Each number is 128 + 24 x the weight over its row's rms, rounded and kept within 0 to 255. Layers, rows and columns count from 0. Numbers have three digits each. The size before them is the row's rms in percent of the matrix's.

# down: layer 2 MLP down (transposed), 384x96, rms 0.247, rows 131-190, columns 0-47
# up: layer 2 MLP up, 384x96, rms 0.263, rows 132-191, columns 0-47
down131 115:148119068128103107109105148168114098113078117142152179110150122112119160103148106114115105102108082140119145137139143113110131131156151104084126
up132 085:143119104181110124130159119134123129125148159153109118102161109100125113159198188121134100132148149121099151104169139128120132131123127131126127
down132 103:141139102145129128122068161145112121147127169165150140071116124112127139154102140111135112134073166144110161157150119103150115108157128101124167
up133 103:122079129179131181109137124113109120129082116143116112135110141160134138162074106119142134110132091096116146141141189127134146078102151144140159
down133 108:115125139131094134123109107071138105123100101122132160135159122176142180108099119139117126101143129105104172119124152136121132151097145133100120
up134 089:119117165104130150114084127105086139104163141165097134158121126141117136127124147119122142117118155103176144141158145129116126121112100173143140
down134 094:111158125140132122127103167152185165094115111136150148144107130161109121117123112156119169152141125160120118124090162103120130136137119153135064
up135 110:115108110164163154136087108132129128137120111181104125113131126173121154144143096114150139139099119107170111120124146166140128130067162148124089
down135 105:122110147093133120147134154104132130107125095182118124120093134150088178162156102109109150113126096095135083135144116145167153123081140133135110
up136 092:078078108124136140139128134149134162134118100127139131100119068125116138129112153110164116151113174113144116103140141104117187109122118148106125
down136 095:102130103129165155110126140101163106137108172104110115131102143122100124139153148139153124143162126108134142088126100105149105149148104127167168
up137 097:127114142092167141069111142123115139116132108149149082148128095120153131150137133157139101140094146090140113120129181147113143179123075141100144
down137 095:114123168111134138112128136162107106092156101160092131151120171133159129171138151129160121129085148153134072109112166124119182182127122151089113
up138 108:166176110131156101125158135163065121162122143170154142145119113130120120109142092082141107168105121151132140123120148154148157095158137125157137
down138 108:155133141160107094129117147121127144169147094109105161187093124118145167074109120176120070113143073149100103110119124146113142126124121107134072
up139 054:140146117112123078153114131167151176129164102139143097124121121125157133107152110168077158136127115155130153137149132140082145135148172072140144
down139 071:101116107084138144147161126113116077121152142096175140096121139119120107127141107118058108116104115102129171099131154121140136071128154172155140
up140 078:133101121159119140127098121161093142122084143092126164123154123091105126159143095125158133155166136161137149110150120121146060137103085098124145
down140 105:158105116150144123108147103109127117104120146128160092100112128098108137099126134117102095128128126144105143134166148100132177127083147118141130
up141 114:177116106098083153118116119108143117112135141153094158123093148140116145118136158161150174126110157142130118113111114153070152152113097169137145
down141 101:122124124138116137130136113078092082132148135142160139116111135131110131139145144129163176108111154153155188120096181145101116125088115146128132
up142 094:118127111098120144101148136103124149134162133138149150117149088099122083083145137146126114092160143150134106144147126138118113104147128121141152
down142 099:131175101101166150144138129118131149121128117142103144138117206132143119141131132129115130158126109092124167115114124117131116159162125127125152
up143 119:103114120152153160140126131118084123112126123101147126124162149098145115134167109088115140090141155152159117142122099148138104073112126138127109
down143 103:145132170103118101126139152143143136167090140120123136120119141147149135131079145154141138128145109119162120122099093136085172162159124126131188
up144 104:128163104121092157135110103155152090142104123160138127164094143174140127143122121088149110181145106141120142113133119135154127153125078159126135
down144 105:161107084105125116137134111163103128140082149195122134090122129213131114146099110116126123172117138132105141137165154140139145120140110122103096
up145 081:142091088179143164115148162115081133115110123090111122104110074117128102169175157129157080108166080175155121125123132086145110119143130103135127
down145 085:112084120166116150128110142093105123127089112125139120093141110092113086157105109099173129171150151152143121119143110115135150186129134124136155
up146 071:115136106130122115129131122160129118147122135153123169118143172097137095121141164144115082101112092117142161078140135173091172139137140150158159
down146 072:148100132092137133198160093112125111085122130112151148125140158140147045127142119091151116127145179158113089136136118114151124117154140107125129
up147 103:151133094104068093153112175137160159094169123102103179149103155130146106121106144121077118147136125126132102067122088122131093189129136111146133
down147 105:147141130127119102138086101154156126098153133146127149107122144139144121153122079151175131149111139138152092127165164144164113105145101161126135
up148 114:135139078153150079164120136131177108121110163098126134134130126167111120120113081101082136130109115148123155126134110130166105156150109116103173
down148 108:135126144101107136134113173128099123124118118122136120139133135117129115061125144109114117139109123118102170106100084125110140112097167135124155
up149 110:132090116138074161111070080152112175132115103144149117142159122129126134125169137143157118082101148144150142089108174077168121076129158155128109
down149 103:130092099141171118106141164130122080136111142143111112139134058113114105105109153131099070123148130164115130141135104158083122136099094098109140
up150 101:099105119076102161071151105165154098154094149128097085145122117132112126153135144131133178106145101145131100115110115130125161102131122141157136
down150 101:122169126085132125112091088145109141180116110130104146160107152138113122123136158114147131084112128155138116105088150144114125112131161089152146
up151 091:107156108159123165141101143159111118126109110093087142186126134120140145118157164105148118118155128146122135130103124131104099176106115140126134
down151 096:125103125139160131114103136095143123108149122132111113106127087123134079139127100124134130102114127121125123087114160076164145187137091142066101
up152 088:158141136114095152105114140174103133174162124148115117084153140114086118138130132159135125124154107164117141132139150110095136165104137128130166
down152 101:147136119104126098134087150151167141148158145141130169105129083141109129174111128132142105165131121151159115081135110101156148127176141102142121
up153 109:142092146148148131159057102112150152136116140104126111147108066119129168103145136119124123096132120191137120116137146111095145122173142169143135
down153 101:133138102128144168156119137072159119143129136133150154169108154146146149129118152117149160198135099156141153132159131112126135142132130128138129
up154 098:122122110140118168095136138148113142128151122145133095090128128170127153124114106114156137125140121137145147104134170197116098125130147188106112
down154 095:158117109164100121171101121118109095086135105120129184123113163134132153156117131131126162118146099136123158132154147131155114082122117139104089
up155 105:123143148128144147125113134058180109118150110118119137106142092135075132086100161110147135133149103117114112138102037143151112145158119152115147
down155 093:155131177096126075121132130123077094135102133119148132148138101124145130102132153123116102130136143148160117138169102124105142116122134095154105
up156 098:159101109138129138115182120147126153114111111125106101103103115165132147167088152118173107124143159107150135134109105153080142155165127179189108
down156 093:142126112124145130168111163131127079129121109119156160110144157102150081146064138139107152105145144184139159151140147136108106136158137098152108
up157 089:140155119111096134118063128129117131093154142155102120091130121107144153158168180160124124148119106161126131124147091152122107072095118145127140
down157 082:131126130101144123126085136135137164129103111116138139101171142074160103135093109103152120128133091163124086081145093191159132165142125142123122
up158 119:135098118121156102184113178157098120169106150102166091141120140112119153145144102160119064093125124160120114128130173118104117139112111111137133
down158 112:163111121129090173098163117118153124129107105123124133135130111119145086107101167112114143107099112114064139081117129108146132122143183123124145
up159 103:118144129129056128184141147153097126136135133119117155130111119131127103161160077097205118138112118164146119118146093131150090141157127126167130
down159 093:130126181105090154136135153150139134166113106113136115088126134117130106151159129085112149104101133170172139154105134096147112131128122157080121
up160 100:138106119166153102084136103162153142137135081126134078113132094153118126119066102149159115120146116109095128120118118112119129129106136125132134
down160 114:156168104115127121165155106092113162099132086115108132130137134120154147116123129100112139113136121097056124142131099151132136206121172145158102
up161 100:108132139130132101087159122110098140129115153141140143155095104149149155111130134123099152125178154160181127145150159139146109082135123124122123
down161 107:149144139145094123141111111132114156099135195126153146151068105161104105123157098107163143120124131102169141133137170094146111164122102114159138
up162 095:183134138107110146112135077156130169167110100097146136098112121120120105122147120145150096138148139127126108133127042181108131161106157147132143
down162 102:132117155083135093100117152185082081099177143109091125158102136104126126136108145134118102131111138155129149139142147115154149084091131120150121
up163 083:138131099110092063114154127132125122133154109140132140143110153109108106078135116169156116156108115144108132093141133090077143111109175167161166
down163 088:123142147120132102129122116147117134142164116128132153113090133086124120090165104142118089139130102101132109082062133133104126103133157198157121
up164 099:121114082100125117136073133109165105141160181092162147144127079102088134133136126136093163120141141147120149102095131148134129116143150125164128
down164 096:081118153113127143154120104117102135119131182120156136119109153184081123113105122082122165193120143102120164164110114091121117141145131126118104
up165 100:138142125113143124137107174109130100119135145140101186107123147084147136112123110107115093137144121166139108102104095099126151145159149130079085
down165 085:121118124136103118113083122130108165100140124133082092109089094117144117116106097132152122102103122060080110124125167139097140147085090114131145
up166 081:104157086115143151156069113149100113114139091109125184086063141124163114145131164117111108097128132145205179131106145148165125092136155124158129
down166 083:139093141114138142090151155152138153089132162154134133086135118135118153116120138153073145053105131134156147100113141135152101121146122143115134
up167 100:131101137156099104109080129117130077131089111125070133137147127099125124153148095095109128114173137171142127101135137134105091117122127111143122
down167 098:141130121101134117084178139112122149156110127114127111129126144167128124102103151136129112130080130137104121161077134137185137117132105138138149
up168 111:139137157169104123127163080086130163138102123103139079141143133103148144118151148128168102155124133165127076110107132113122115099139113145137121
down168 110:150151134109165130110120092110109146159117133128119066116158110119129111134132160118163095170098131137121107089138122116120131113133083117109138
up169 100:131139148116096098137128154133104139143150132154103149119138141106154153175170118085088111134116133145124137123143138104102080128080152111138108
down169 091:110158172160160137106122118126138131110105102093125107134131108116154144128102181122110136152114101126149134152145136174106119131165183139093148
up170 095:158178129142136152127109139143095170138097057111102118155067112184122138135160097114165125145093141123153123137124170128190121112119130168126133
down170 103:154129135117125112096136103129122104076109117168119115136112130140146116119112087117120137135122117129148158127099106138134113155158115160136154
up171 108:117114128144110144109097126120141116104085116117165142145121154115164187133133071130144146109179152101129137132142078102141163133135116165158140
down171 116:174149120163121155109096131143144134145100118095175135133155117185184105105096122124136094097107132123157082144155160162140129154166112137124081
up172 140:154128102163117097129145090134130121157140102117129103102109132169102125132144138155128127118094103135135168119136133150135094106149157122181157
down172 145:124143092153109138100125122122113176119150112086127167132099145118179096117101143106119109176109107091093096105147149149153120126118133131102130
up173 150:138126152157132120095151140095136174127157124117169069134123146117113148138150134124141084171119141125125097079124180078096138119173140172130151
down173 129:105119119094114137089139132107149167092120159152111076135136114123137122168097135108175096139142134104160135122102131120125140140119103164120078
up174 102:135153116114141137131126140164147132162118119133176140112108080123106160130126150147118146157133121068130135146090114108114189128146115144138122
down174 104:082113135145117104118191133120124144132118148101145143130136111087142130142174153149104098154127113118116124084166144157159105120140108110142109
up175 111:121154141157159142124125126103117145133136107117113120171104105133127163152144163120098137092098141158156133109123154117155087094130140105129136
down175 106:181164147141096107082171103138143092073140148135140143102161135155103161109142148130140091110108116125101119109166152124156124139109109086123164
up176 122:162132080148111153128098144136091126108105142138117115066127098106127108149175166117153078105150137134124120092145164099134069145151118112092114
down176 123:120087093152113121110120153127117133092098133139082120045102126132127102143143171134136138162112124156118142113159128102092107172124123120114115
up177 098:137120094158165152175149169098116110112157171117152108117125133102160188123119123136115114151090127167114129099151146099144152140145110106133142
down177 108:145129162173125107120096095168159144177114089162123080118157115134113125123119106120135154139170113142118137135115147098101140140145135124186145
up178 109:123076145139075137098144105108126088085106112116128150126110142153107147150157108140128129100112174125180151137134135116133146168113138122147078
down178 108:139150138130138136159138132124118102127127139152143088121157098153139164135122143105125115169168188116208138127094112133120123137178122147132119
up179 104:111117158118101151063162152132129152132133168148151116072117145120127128102138129120151125151095154154138152126140122123171113131148127154123140
down179 096:161121069183172178137097079134150090135116111113121118129121125129132115148125158139129091107144146158091113113115150157141130114152122118145091
up180 101:159161143117109177123150115147122165130129124090127096127133137122070151135124126121135110174118138103130101102109072117123173144120117166136159
down180 097:104129183113136182107103134142105124168154154119134127137100152154130100152144177153124119144085123131117141167140074174127095125128134057143154
up181 099:116148146108140141127146102116127172112158164115088092126120124122088158121101156103140101120127160140143134085130157136137126141184177115134122
down181 106:131102180136116112120145132104172163129131120132097110133117108113124089115138106165189170095170139147126155176135118118157125149101105186123119
up182 105:186132118134085162153153131089143105147101123145122128142090098093142122108115127119124092091104150126104112114138097156108186084184133118113144
down182 089:099126144095105130144104124125078092138117161083084105127145148169152123120131125103104155145103106097136104135151171128114145159094107099086150
up183 101:117122134124105148118158124120140146172137120132151119101079117109163148138140059124095117145127121149155140165139103122157165159104146133141146
down183 107:137124112144133125153163113121108138173101130147130126156131089089140134100096149155101135103143105154119117154110092132088126100128145103135133
up184 098:128124129136115158171166103109112121108125128112139095129151130125141136121110177067136141129114090111119096118134140122127115105165089156097098
down184 088:152137140123152127154155118143102085106121104130111123160139140129087124147096142108107124082100097096074094138161143120070108140140095095149156
up185 099:132141124175136122099119166177142098136107155162139086119113128115090150148162113184141116119144118131121155160180104150113118136124088143163135
down185 098:107103106143153125129121130140113161104149107117151103099121149145153128140146101109105087109115175119113146062091131116182140130140113129088140
up186 154:110118140162136129094143155129154163139116103121093130119106140113113150117115114100125165098160119104137151103114071145130107133169103177122148
down186 148:120139118105115139142131120098101157140114076106116132156098171094110138083083102124115130171165079118094134132110108141103149163134113123107120
up187 092:146112108140105103133138117093175175130118132080078166150105112134120109128119146080115167134140135133077112126081091115116081098121083155128136
down187 100:080188158154110129144126133111119151139122130140143139131114134145148103108153140096117112133134177102140132102070092122111074131089120144117149
up188 119:140128131152124121120128104153136132135156049129147138100096125090126117086156132130107122123153166135142134111097135092111147125141121104114146
down188 112:087153125124145106145127104142137121151129155179151093144149108145100138123103117116090122134111114149125151106117114123144127101091146131116164
up189 066:139121116164134156114090176126136082072110146144125137094146142133093141171127159100154107141158137129126158111185155140119129136130082132112172
down189 063:112103155116093140121125106138116129155147103137106125132127108165111157172137085129073110133089106130113114135128119103135116142133138149144112
up190 093:128104118149109172124125110143117159112159111115143120152166157147086132118118171111123112128107166112105093081126100143107090104142189128130124
down190 101:139166156102114149088156149120146127145117162156122108128121092123077107118107138161104147100148166082135106142123110110122105178150159114119132
up191 117:135123129164182114136088117123139111136151206145128055129108116136128127133106092134171078156135130122132150101138183094143092091127123123150108